From a checkpoint of a small transformer trained on Wikipedia.
Size: 14 layers, width 128, 4 heads of 32, MLP 512 GELU, vocabulary 923, 3.03M parameters.
Architecture: biases, untied embeddings.
Training: 150M tokens, 4581 steps.
Each number is 500 + 25 x the weight over its row's rms, rounded and kept within 0 to 999. Layers, rows and columns count from 0. Numbers have three digits each. The size before them is the row's rms in percent of the matrix's.

# layer 8 attention query, 128x128, rms 0.0672, rows 0-127, columns 0-31
077:479503488519511491505449502569486490481468508533540512446511502513478484503501486484482511473529
095:495506494521480479530523514540505488496488470495480486493514492489511489496513493499557454476452
146:484507504505498471512485485470486514485538459528518479511501493517543532530557519485548495502445
058:525537469498520516501470467477457475539507455483499524508493511503444524525493480486485471527467
081:513522545503533514511437494477471516474530503521481503483496507431512551460523515503497483438460
099:470469473487507503472485492527532433489489489490520544465515525500464496537480481511447548468508
081:492502490512488523524531451523483492505458526468480519517519497522487463474473447503495482521557
170:496491497475495530503509510527511506512471542473502534477499508491484488486460481501452514478540
086:451551496545488518489436514494542478502535478491484472449492470506490528496517499525493513490509
091:471514511500530473515479522476479514490486491526485467531490472491493497522520509405518500490493
084:505486514487510495461486476432504467514477496507532506506500453490521515475539496520526524509541
094:547467495480503523453474558473484512488540486517502523509466527459532476504513506490489518471475
090:501486501515493476477543524516479512496499489510541557513458484481518462443476534501492496494505
085:512445524481539524541515487489480517488533522501478532512507497477482467483505456467488494489456
101:485485511485511500463493522484504484496495515514466496471500518524487546485509525526512503486481
085:536516519498471459504545500482484514498500498519550436523465521508526493489483562500499491487531
095:525529512503502538481470521538573509462510489495551470478518477466514491471501506524487512502483
113:519493517513506478524540475486507526550482515474497555514508524508483472514485487536513483507511
078:477512506500465504514553488485534504475502498479423475476529491483466556499476525470507531481493
082:532480530507504503470471493535486498517511512499471525495495528494471447474496472453499488492549
100:514469492504525471492500549498479496517479537504517544505494540464524502506475455523489517453543
080:488471519501510501459486481491535555506508518498524508476530486541521514533469498515529503511514
085:497481492498481496497455497538540459466480500479455491487497523540401497501521451457502485485504
091:468472496527492512453517480496535557493504512503510532489534473453540504509485486502486484479444
094:477495497499516505528485533535484509490530544507482496525416490498493511483508482510473477520515
088:432501518489511473513474522461528456513516471490524525515492508460492474494543545547493494469475
081:480505473482497490505538474515470498482471576499463500483489492475511553504513465472505525520546
088:491494476487510512529549473466491533518515472501504555525504493503514523518500489504510500491448
087:501500515525517505529473495521526480480462514465494532512482570511449510497465488499477491525506
085:510523506484492513515435502536546463508466488484485452486573516548456504498496500522476499436481
106:524503504480485501557481457474515538466466532489479505517490459493493532483507508492506532548482
090:514445506481508454505477500458465496462470499517526448508506501490475516479534508493467514482505
081:498489510488512502550497444453509521517468502507474533512521456528521507523472445547491483494487
111:532490472491488526521465507511490493519469533488448465494498477527492562437519494536515529497468
118:476496511498479464499544502526491457504465506499526510461489547508470475518503514514504513455516
106:504464502532544474495476484472501502476522549476470479528485461489500528477534511532498513511477
082:525518476480506457478517504507510486507517491489485509503498479464497539431498510505497478480463
089:487541487494481536513482495471533505484482509509482487526532478558529564475506497510534455523497
121:511494467482467544478503513518495486514458492492516527461493524542470467499504520507511552476512
122:556492468516521509518533466482493496480529463522484508520492503533495505540489504420517493569530
111:507494528510540509492467471486516494520544517469499495525522496512502494533490494496470468514515
109:494491493505507527522524405528463496499513472483521563529488510545504507505522498490487502515498
102:511476516507483461449494466488523502548500550515527455473543480479538504506503450504479519531515
100:497532507492518550520497561512538515492528532498471473499503491467525507448484459487467496528489
096:523481483500505519535483504536494481510474546495448478492473549504498550498461454522501489553503
117:457484468533508449522479535479493474510498501519503499455551512480528518518537523543479499429471
091:496517512515492489518435490501498485534513577524457485504475531473505529476479493552470483541487
103:515526528479497473503535481452532535501511450523538535539474507493517490554456535458482494512497
090:489497509450539542549539511495473478503526497475454523497524504503488481523464431473463527501506
106:493499504491502476499476486500519501447468511480537464512480494518486504538506526486515518472459
102:514525490500478451483497553512528513509499477496499499484503463499499467508533530515529523463494
104:497471462523505483499491510483525531498526513477444499477519510473459525470494474483498544468495
102:507450497475527515502492494564473500495460592486438494504524499508505534507494485510490512504532
104:543486465508514540489485517527512472497480497474455468464501523518486477478500478488503505559527
115:503502525500502512481470493498512502514529511516507546530469536472479484495501566459514465548509
106:490511488497485510524481513447541537465501502505484478488496514462509516477516495469485530455420
097:525539502464503526485568467511500505528540427483527562519477524519480488518501524467520507483495
095:468515512498507504546458499476483509507496514492476488550482509439530565503500527551502444510462
102:530518526519524542502531486519522497513487471481482554520488525514464458478479522469501525532506
107:461518478507527501537532463502454472504523472513528545530468525482516494497488533524524502488490
094:495454505514531509518481514485501494457484520473490479519521537471490518453494469506495490526489
109:501498515512476507515498438471515482489513482480501554520473532516463486511484502450545519514510
107:469509513468550496506550493539460487483520530474466500513514482510506492490458430558459524479499
103:515489493514526484469500483515446468513520475484531520506464500441469486477453483488481550494527
085:465457495511485490465506522539475519496497491473495513469458494492563480493502508530481564500495
151:468445450494464488476519516503496535494492509475471505510487458484533448500480489517496574486537
143:523555525510520505514479467488514516505504484530519486513518518527487562511541511473512423528451
104:471468498491477481520497517489467455480525480474517470478498451463510479472492497532486547445513
107:508474485465522505507510481445514559484511517493476480524465494464581468474497527521530546521449
055:527508533480528540528490493466523448481507547488517497487511539512491532509526534477496466538477
073:482471506501508501527529534526480483498523486464473492501482474482502448521447553503525596473553
196:463459477480469539477499511517495504485481517475502520461496507492522434477479475523475534495519
091:514492522477521467501534529497531560452544494498498509526519490512550439510488518465529460478491
097:520521560514514538492506548535493479525551511497507508511499505511508461485471526466489477507527
095:477484469484507469529504539509539511466465532514532523500491471533561491519489511609510539507456
108:540513522520497474555475507475516504506455462489487498468526489511468523491488501499481500468490
097:494499525498485460490493502502514517485465473483471518502501536461545478477526497570511494474480
103:493504460509480493513530494491458525497509490555489487523523487491481455487538486495517521508476
096:472499468477476491502505512565506524512487496494478494474516544506458485504505499478537451494446
093:483518422491490480544497470475436504498491489485496500490476479543520470510499530496484501505459
114:521448470513473532544531472549499460482492528523490511497513458490473499456462496513502539487548
095:508489478482511555525491466500525505526485495508482499514517479553524513494495507502479505505529
103:477464492472445484456512497527504466468461563486519490567483537531494495516499531558495529553540
104:493485491506453499535547514535495504514497540522453550490502518526465479510500513499497545487521
102:489551523483520495508502488473462531493495532473521530512439480507486506522510500500483493496493
105:522547484497563514493516521495477480479504502508511504476485516497467567491480508484489456568533
095:482477506494499478504521488505491516529483497506507498495514470516529453489488516534508472495507
100:507473515531476465522476517493507469482505482544553514539474490508517469474509537543513541506544
103:463474488524520504479479468520473508494500482547503473496482514566530510463474480533504480463543
092:518583497495520510498501473514488516502509467494488439499495507481503487507490500492474496484484
103:469483542497516508534511534484550504479469515479529546493499499526496484496472518473482507508519
103:444533518528507479525479494479499473488521493497509493499525454488510499522495532525506509471460
103:503486512449501502505536546461509536481518501523505494499501433513521521497512499479526521499482
098:527523510515483541499533511487466526483524554494463504467484519499538472531496465520503462506477
105:496486518511504531504500527555485510509458502496455474499476501493507502471486479466533528499526
103:534522487522500528492503508520472545513518502491479505529486509519528503481519435497530478500483
091:450548469505510520491554529473524534465512487459482483488457470544516466515505501451524488529501
123:472466485489487504509466495532494437517481494510553546469538525487471479499475489537459506455527
054:538478505509493509475494499472506520482502506507473471508469498475504481491498511491507482530472
055:464502500479511514475471486549504485503519521541504488478473539465509482516491525473460553409513
107:478489476508482517498492528517474452563494510550519536467531534468502475504468495517440518484501
071:536527506488510498494514491462492555488532544509466460532479507483548532483530520484532493551463
148:544507515515503499492516485464497556491518500499463458538474484507529512492508508476541498546470
215:551511489539500471509527504465489544494516486516466470539486496510519520500533513475546494546465
084:563509513500508548511471470495497456494521465447487494499514502486456511492511455464492545509518
084:543523535497520491533516519439491489520480516521500485465467513468515538476570530492504475495462
080:459512499509488524521471494526504480443538471492523452524500527527502514494525519464481465489488
087:479496540479488452476510502513490498506466532523511438439534534514479499521522561520512496478546
084:508475491510499514496539547523461487514467511467503540500498517519546465490489493473494516551536
081:524511506508500527532504516509514447512480503465509502461524496514494501548493524506506526497501
085:509522530515500507477490518503515502473544465496482515526515495527451458461459473496475454519546
093:462503535511503508464508490475511505446537521545518537511509471512520521502522439473519502504462
090:508502528493540503466487506487479492495522528502526471527495473476508496461506464530501475527494
083:511520495512497526542534483523542506489485467529466498521533454468489482546463523523477467460536
080:513523458524508532512519518554521486476522482508498473485545465486519499503563515460516495504497
092:509514494497484494500499478521489470458494542523546518503453536492500554537471493499504484448468
080:510506503505499511488500513499503491484450501483509494484466467514519470508497518508527517484518
088:508447470530490512430537471488509480468485459508432454528508489535505494493482530554482499534500
080:452508514483519486477479479490488551498525526508521481518532484551502509537499478421472478513525
089:469557517533511480480489503536533487513485429486512524513598469517498475494480482525479470474522
080:511530512500479440473473509498482507511499510540510543517516497490498515478531495439510509488505
083:474481521522473516494478492516545499476483517488516495520503480560514523546453477559533471504521
087:543544499521480520537553477492462485492498483485523521487504450501478482493494533430510537497495
084:501497474519481535509519433453477484498522514489506479509490485527511512535502518472487491538532
086:499513506495508501500532498568508490507486467495495452546473477469499513463448471521497544484499
086:493482484533524539529483513545432465494493507470515456507484525498473514438472467542520504510482
084:473439494526511485486500484489503486488494515504498472519465439503532513513507494552520441487536
088:527511476506490526510517483499473465497460485492498520524478518480505512479521519514507437545451